{
  "num_hidden_layers": 10,
  "hidden_size": 128,
  "num_attention_heads": 2,
  "num_key_value_heads": 2,
  "head_dim": 64,
  "intermediate_size": 512,
  "vocab_size": 2048,
  "hidden_act": "gelu",
  "norm": "layernorm",
  "norm_place": "pre",
  "norm_eps": 1e-05,
  "positions": "alibi",
  "qk_norm": false,
  "attn_scale": 0.125,
  "bias": "all",
  "tie_word_embeddings": true,
  "parallel_block": false,
  "init": "normal",
  "init_std_qkv": 0.0421,
  "init_std_o": 0.0523,
  "init_std_up": 0.0603,
  "init_std_down": 0.0603,
  "optimizer": "soap_variant",
  "learning_rate": 0.00644,
  "weight_decay": 0.0,
  "lr_head": 0.0102,
  "max_grad_norm": 0.5,
  "warmup_steps": 200,
  "schedule": "wsd",
  "decay_fraction": 1.0,
  "decay_shape": "linear",
  "final_lr_fraction": 0.0,
  "batch_tokens": [16384, 32768, 49152],
  "max_seq_len": 2048,
  "doc_mask": false,
  "train_tokens": 138500000,
  "max_steps": 4387,
  "dataset": "wikipedia_en"
}
Each number is 128 + 32 x the weight over its row's rms, rounded and kept within 0 to 255. Layers, rows and columns count from 0. The size above them is the row's rms in percent of the matrix's.

# layer 7 MLP up, 512x128, rms 0.0603, rows 68-92, columns 64-127
size [101  90  98 109 101  97 104  96 108 103  99 117 104  96 107 106  89 104  97  99 114 111 102 106 109]
[[162 125 137 148  79 112 157 155 224 159 181 148 112 133 158  62 138  96 170 109 125  79  74 114 133 180 106 103  98 127 128 129  94 154 162 117 137 153 144 138 121  85 129 115 111 142 153 139 145 154 158 121 186 120  99 102 137 144 167 132 142  58 194 151]
 [153 132  93 133 123  98 123 111 110 157 153 177 112 149 103  97 125  85 158 125 169  75 114 133 113  98 116  65 136 112 158  87 112 131 120  97 123 104 205  94 144 151 138 157 123 119  85 145  90 168 147  73 142 156 171 130 147 172 113  90 108 168 137 110]
 [119 144 115 152  93 122 129 165 153 114 114 113 149 152 135 106 135 127 192 137 157 134 113 144 121 128 127 114 134 103 106 164  87  86  86 128 140 151 128 153 152 102 109 134 138 156 158 210  83 158 182 135 112 131 148  97 120 143 162 116 158 154 132 101]
 [121 128  84 145 108 103 161  68 122 130 103 143 156 157 102 114 142 133 168 178  97 167 126  75  90 134 169 159 127  71 185 101 178 136 110 103 109 161  99 104 198  82 127 131 138  64 201 128 147 122 122 165 105 125 132 121 153 108 112 173 174  96 147 126]
 [146 147 108  92 117 122 137 119 215 153  83  88 147 164 138 146 129 183 102 106 160 134 172 104 170 125 114 164 100 156 177 159 141 124  94 164 139 119 129  87 179 231 104 114 134 168 110 143 163 116 163 159 162 138 135  58  60 141 132 138  67  78 167 152]
 [144  85 101  99 147 134  82 124 179 147 147 145 108 109 121 103  68  89  98 142  61  81 153  64 116  94 109 121  93  72 123  47 142  85 129 107 151 135 108  99  86 112  76 168 141  90  94 125 135  81  98  65 128 109 111 169 112 104 111  98 162 118 137  99]
 [184 106 122 144  90 136 162 116  91 103 148 202 108 141 144 207 138 157 106  81  87 122 161  50  81 113 142 139 148 131 147 121 151 103 125  77  89 106 162  73 141  87 155 115 108 112 130 101 131 157 166 118 138 119  91 122  46  94 146  90 146  80 143 144]
 [153 103 105 160 102 125  75 177 157 133 181 104 155  97 157 126 146 116 150 132 115 115 164 170 187 106 114  96 149 107 131 154  88 140 178 159 157 112 130 126 170 138 121 131 153 109 162 184  89 197 155 123 133 153 148 109 136 122 120 155 194 177 133 128]
 [108 110  95 157 176 124 168 129 167 115  87 147 114 114 163 138 142 164 144 132  59 190 121 112 196 111 121 130 110 104 188 137  98 145 106 182 111  90 152 167 156 109 139 133 110 145 130 192 206 135 141 168 101 167  92 126 106 166 121 146 178 124 150 107]
 [176 108 213 129  97 146 135 113 145 180 138 131 165 158  87 136 157 159 125 155  66 124 132 139  78 141 171 183 158 168 128 163 128 114 116 186 167 105 136 135 117 176 173 113 133  85 129 196 214 161 147 140 119 119 134 167 117 124 146 117 187 177 151 148]
 [109  89 150  98 111 157 167 116 204 123 139 190  66 138 161 131 134 151 154 102 110 114 150 128 163 166 162  94 136 125 142 112 134 152 107 144 141 159  99 151 143 107 110 156 170 131 155 121 132 138 185 154 161 137 180 117 172 178 155 162 124 171 115 151]
 [117  99 137 107 131 143 137 110 147 120 138 171 119 115 138 116  94 168 109 127 144 142  61 162 165 132 164 127 112 180 116 108 151 117 108 164 116 152 141 105  83 154  94 125 138 182 124 129 180 160 121 101 137 127 155 151 129 174 124  95  94 132 100 166]
 [ 71 106 100 148 114 150 152 194 149 215  81 152 184 151 149 149 157  79 104 138 187 164 131  99 199 131 139 174 183 134 123 143  79 112 105 136 102 155  54 133 103 133  84 125  85  97 153 100 130 154 173 124 122 132 124 158 127 105 171 132 126 128 128 169]
 [ 99  49 121 115  70  79 148 110 108 153  95 193 125 140  98  87 107 191 113  77 137 129 120 140 124 156  51 141 144  90  71 101  75 139 106 119 155 113 148  98 184 114 128  97 112 130  82 149 150 160 115 143 113 125 162 140  97 122 147 200 118 112 140 181]
 [195 145 129 116 164 169  85 108 130 132 207 159 179 158 176 142 140 159 145 112 105 102  52 103 119 117 175 123 122 162 133 162  95 150 145 141 124 102  91 135 126 173  92  79 140 124 146 126 124  41 185 137 113 117 160 100  59 133 185 147  91 118 169 141]
 [104 125  52 169 132 129  30 107 128 137  91 174  66 126 156 164  95 126 158  80 167 108  88 144 168 129 102 131 129 143 113 140 118 154 154  94  64 144 133 130 115  90 154 103 166 153 184 173  69 100 158  60  89 131 108  90 112 118 179 141 170 104 126 141]
 [146 142  90 120 155 206 180 140 166 168  93  91 105 174 162 118 111 108  99 149 118  93 129 172 135  73 213 113 153 194 180 100 150 116  80  63 114 161 180 119 127 115 117 140 112 115 137 105 139 169 106 155 138  72 122 131 144 129 100 113 177 115 128 118]
 [ 96  80 143 146 180 129 200 116 152 148  75 179 101 121 108 156 117 109 111 175 104  85 134 145 133 125 129 138 122 179 138 121 120 161  97 209 166 132 101 119 118 133 153 183 116 126 122 107  77 112 115 100 104 166 127 167 170 151 187 153 156  80 154  97]
 [143 126 112  80 124 113 157 135 186 175 134 152 115 100 157 139  81 122 112 103 155 191 133  84 157 105 128 164 192 108 148 161 122 122 115 129 133 132 173 152 120  96 132  82 107 133  97 119 120  93 101  98 165 108 195 171 174 113 127 116 143 153 160 116]
 [192 146 207 165 140 126 135 156 115 118 153  95 179 192 147 143 133 104 104 131 188 106  88 117  96 109 118 160 118  92 112  99 144 149 210  79 180 110 116 161  98 107 118  61 114 119 186 135 154  88  95 164 149 154 120 126 177 130 153 202 168  96  97 134]
 [148 146  98 120 149 116 116 105  83  87 165 163 133 175 177 132 145 150 157 154 110 129 147 169 128 102 137 180 146 127 114 148 134  99  91 205 108  86 120 119 120 172 156 105 147  89 132 141  68 153 103 161 131 185 172 149 117 125 203 143  88 122 247 150]
 [ 90 102 128 154  99  98  83 107 116 144  99 123 110 125 127 110 143 153 138 145 147 132 116 135  99 169  67 133  78 107 143 167 143  83  90 115 153 134 118 174 112 124 108 147  75 163  97 127  97  96 154 134  67  99  96 162  89  84  82 105 141 123 189 161]
 [138 103 167 121 141  91 207 132 129 118 135 156 122 128  85 106 166  86  97  75 105 144 183 112 183  80 143 122  97 140 121 151 112 110 112 162 145 128 112  60 114 130 113  97 154  90 143 132 157 105 129 111 110 187 100 112  75 107 162 153 125 112 118 116]
 [115 118 145 119 116 118 181 170  82 121 205 117 154 149 109 121 129 160 116 124 151 178 139 145  98 108 163 222 159 136 122 127 130 146 105 126 145 133  91 118 158 100 104  29  73  90 121 119 135  93 131  97  95 156 140  95 160 108 128 144 128 144 125 199]
 [152 122 126 109 147 204 125 189 128 146 147 174  84 144 114  46  98 139 147 131  88 114  94 118 158 132 173 119 133 242 135 133 149 209 105 112 117 130 109 104 101 109  87 127  53 159 133 149 138 167 197 112 177 195 190 140 148 156 146 143 185 158 123 117]]
# layer 7 MLP down (transposed), 512x128, rms 0.0603, rows 68-91, columns 64-127
size [ 98  91 103 109 107  96 108  89  99  84  97 106  96  96 105  99  95 108  97  91 111 102 102 109]
[[105 164 153 144 100 121 111 130 118 198 108  65 129 125 183 104 123 163 177 122 145 136 148 113  83 114  82 145 126  88 117 118 112 166 166 156 159 157  88  87  92  97 121 123 131 147  98 119 161 157 181 157 153  79 134 161 158 121 135 136 111  81 198 133]
 [124 129 131 113  58 143  75 134 158 150 140 136 150 133 150 177 123 213 161 187 100 180  90 152 107 175 118 131 148 140 136 152 135 152  88 139 139 121  46  81 134 122 151 116 133 137 148  73 182  99  50 146  55 147  97 147 157 147 147 116  92 153 149  98]
 [137  37 169 178 202 141 157 137  91 138 143  93 173 140 139 179 109 168 157 146 122 167 164 116 129 159 131 173 124 127 165 107 135 138 113  89  92 146  88 119 123  99 145 146 128 120 137 160 116 139  97 159 158 169  96 153 143 157 133 116 127  66 105 189]
 [126 118 156  59 141 115 111  86 148  85 136  96 131  63  56 104 142 208 158 168 119 154 123 125  66 110 145 106  82 123 146  93  99  87 115 135 169  67 110 130 139 134 103 109 169 108 118 160 113 111 161  98 101 114 145 114 120  97 111 170 138 137 141 118]
 [125 148 134 145 205 174 126 124 139  79 181 154  94 169  90 126 144 104 107 147 111 109 130 129 153  71 174  98 160  90  81 160 136 129 149  86 107 184 175 103 166 113 109  81 147  78 189  48  92 121  92 110 178  94  95 159 155 147 192 106  92 134  78 150]
 [108 148 147 131 144 123 141 137  92 126  87 121 149 171 102 143  79 147 146 162 112 146  92 172 143 184 114  78 132 156 147 160 141 130 131 185 145 172 136 151 106  96 135 116  95 124 136 124  89  54 142 148  97  88 124  67 196 119 106 161  97 136 144 126]
 [137 135 106 171 142 128 126  92 126  93  85 142 144 116 104 123  82 100 183 141 165  95 127 191 142 124 116 126 122 144 138  82  56 165 106 148 152 143 132 109  99 192 150 102 134 103 123  80 123 152  94 149 162  77 149 175  80 134 131 141 172 109  93 118]
 [172 132 160 132 154  60 140 125 122 168 112 149 133 127 100 131 112  72 136 120  84 113 131 135 131 112  99 119 116 152 166  75 157 196 141 162 142 168  59 125 117  81 120  87 202 176 146 108 144 125 112  77  79 122 135  91 155 138 152  82  99 116 132 140]
 [141 134 111 141 132 185 124  78 119 138 106  99 139 118 110 102 133 121  97 182 106 101 130 132 127 107  86 141 141 100  98 146 188  58 121  90 108 140 118  57 155 111 151 111 139 151 115 119 122 104 122 101 129 108 179 120 101  73 128 123 123 165 219 131]
 [105 151 111 155 141 137 105 117 100  71  32 116 123  88 127 136 178 110 111 163 177  92 191 131  93  77 110 100 166 135 131 134  71 121 155 126 155 142 138 145 157 159  62 111 100 132 149 178 160 159  87 134  77 149  47 118  81 156 120 170 117 120 125  99]
 [145 153 108 132 103 141 123 118 115 110 112 163 145 149 129  69 175  89  48 108 186 116 138 145 130  95  87 121 136  82 180 116 128 171 125  91 117 170 171 110 119  82 141 128 121 136 182 153 134  90 114 130  86 116 108 112 114 103 133  74 182 115 154 122]
 [112 174 131 177 110 146 118 143 120 118 117 124 104 104 168  92 107 177 114 107 164 155 133 102 140  95 140 185 136  62 114  84 181 129 155 119 163 112 159 128 105 109 197 175 107 106 137  82 140 174 142 118 166 141 141 163 105 101 103 135  98 173 183 181]
 [176 107 124 132 131 165 118 139  99 124 155 124  82 167 144 174 124 116 119 115 161 212 131 185 117 135  94 160 119  66 140 115 170 132 113 126 147 133 144 183  91  28 116 140 110  89 130 178  77  80  37  77 136 117 109  99 148 154 129 105 118 178 140 140]
 [127 185 105 170 157 152 137 106 132  96 135  99 194 165 208 183 140 103  98 141  95 128 136 135 183 142 168 122 124 197 228 161 156 115 149 152 107 117 101  94  44 187 170 158 122  54 133 127 129  85 130 144 120 181 122 152 135 161 146 118 139 139 145 178]
 [ 85 117 115 129 116 148 111  74 122 122 131 208 114 148  86 129  59 155  60 124 111 101  83 183 115  63  64  99 114 115 114  59 101 110 112 155 139  74 141  98  83 101  90 116 110 153 147 158 133 142 151 114 133 113 119 174 119 187 165  98 153 145 115  71]
 [128 164 125 124 149 170 131 121  99  76 167 121 167 144 166 131  79 137 139 164 135 156 157 166 101 134 137 100  93 127 101 113 124 130 170 121 101 129 149 102 100 135 155 134 126 162  92 161 172  95  68  47 193 148 122 199 109 141 163 139  88  99 152 131]
 [135 100 140 169 113 104  41 159 107 163 124 104 137  96 105 167 100 187 138  80 157 163 136 115  54 166 132 138 155 105  97 151 124 195 147 131 105  70 134 125  94 129 157 140 109 124 146 106 108 126 118 104 156 182 141 158 121 138 114 156  95  85 184 152]
 [ 87 131 184 103 159 121 141 130  68 101 107 186  91 126 104 159 156 118  68 151 141 129 139 123 133  92 104 141 147 112  56  99 120 139 165  57  95 148 123 138 122 139 123 153 148 166 130 137 126 172 117 181 151 167 163 129 172 142 134  78  85  90 156  78]
 [124 133 132 134 179  89  63 156  90  96 109 118 160 101  68 169 115 118 159 116 117 107 157 133 114 136 140 106 107 145 102 145 144 134 159 150 115  82  55  82 102 130  71 144 132 129 103 127 109 125 172 135 177 185 133 133 171 133 142 162  64 151 138 116]
 [163 147  83 108 164  66 109  52 201  97  97 108 136 181 176  58 126  83 163  73 176 126 141  89 117  67 143 140 118 163 164  81  63 166 144 142  94 111 158 118 119 130 113 148 145 179  90  98 174 161 117 154 188 141 155 170 109 155 116 127 147 136 142 135]
 [158 210 154 134 188 180 120 129 113 142 171 149 152 146 140  95 170  91 158 185 137 118 133 139 122 104 168 144 134 118 112 118  89 118  47 144 151  37 134 153 104 181  84  60 134 125 188 109 128 116 131  87 142 104 162  96 156 170 113  84 125 119 128 162]
 [127 119  84 124  92 138 131 131 125 119 132 166 156 151 176 134 152  71 157 149 141 122 111  96 138 150 152 124 136 107 134  99 169 156  93 119  48 107 184  70 186 115 110 174 121 122 145 101 108 155  82 172 130 166 193 187 116  82 104 120 162 148 118 101]
 [153 148 130 194 119 118 142 130 119 149 158 141 131 120 126 128 164 125 137 126 141 164  83  99 176  96 190 148 108 165 149  90 169 156 136 135 100 154  92  66  80 152 143 134  93  96 108 127 196 116 104 101 112 134 138  90 119 167 146 114 157 118 169 117]
 [155  85 125  88 106 167 111 134 113 105 123 136 208 140  88  92 123 127 129 115 129 132 121 163 160 146  52  47  86  73 134 126 170 145 183 154 106 104 165 156 154 132 158 196 147 170  89 180 106 140 138 127 167 132 103 176 129  85 101 166 116 184 142 128]]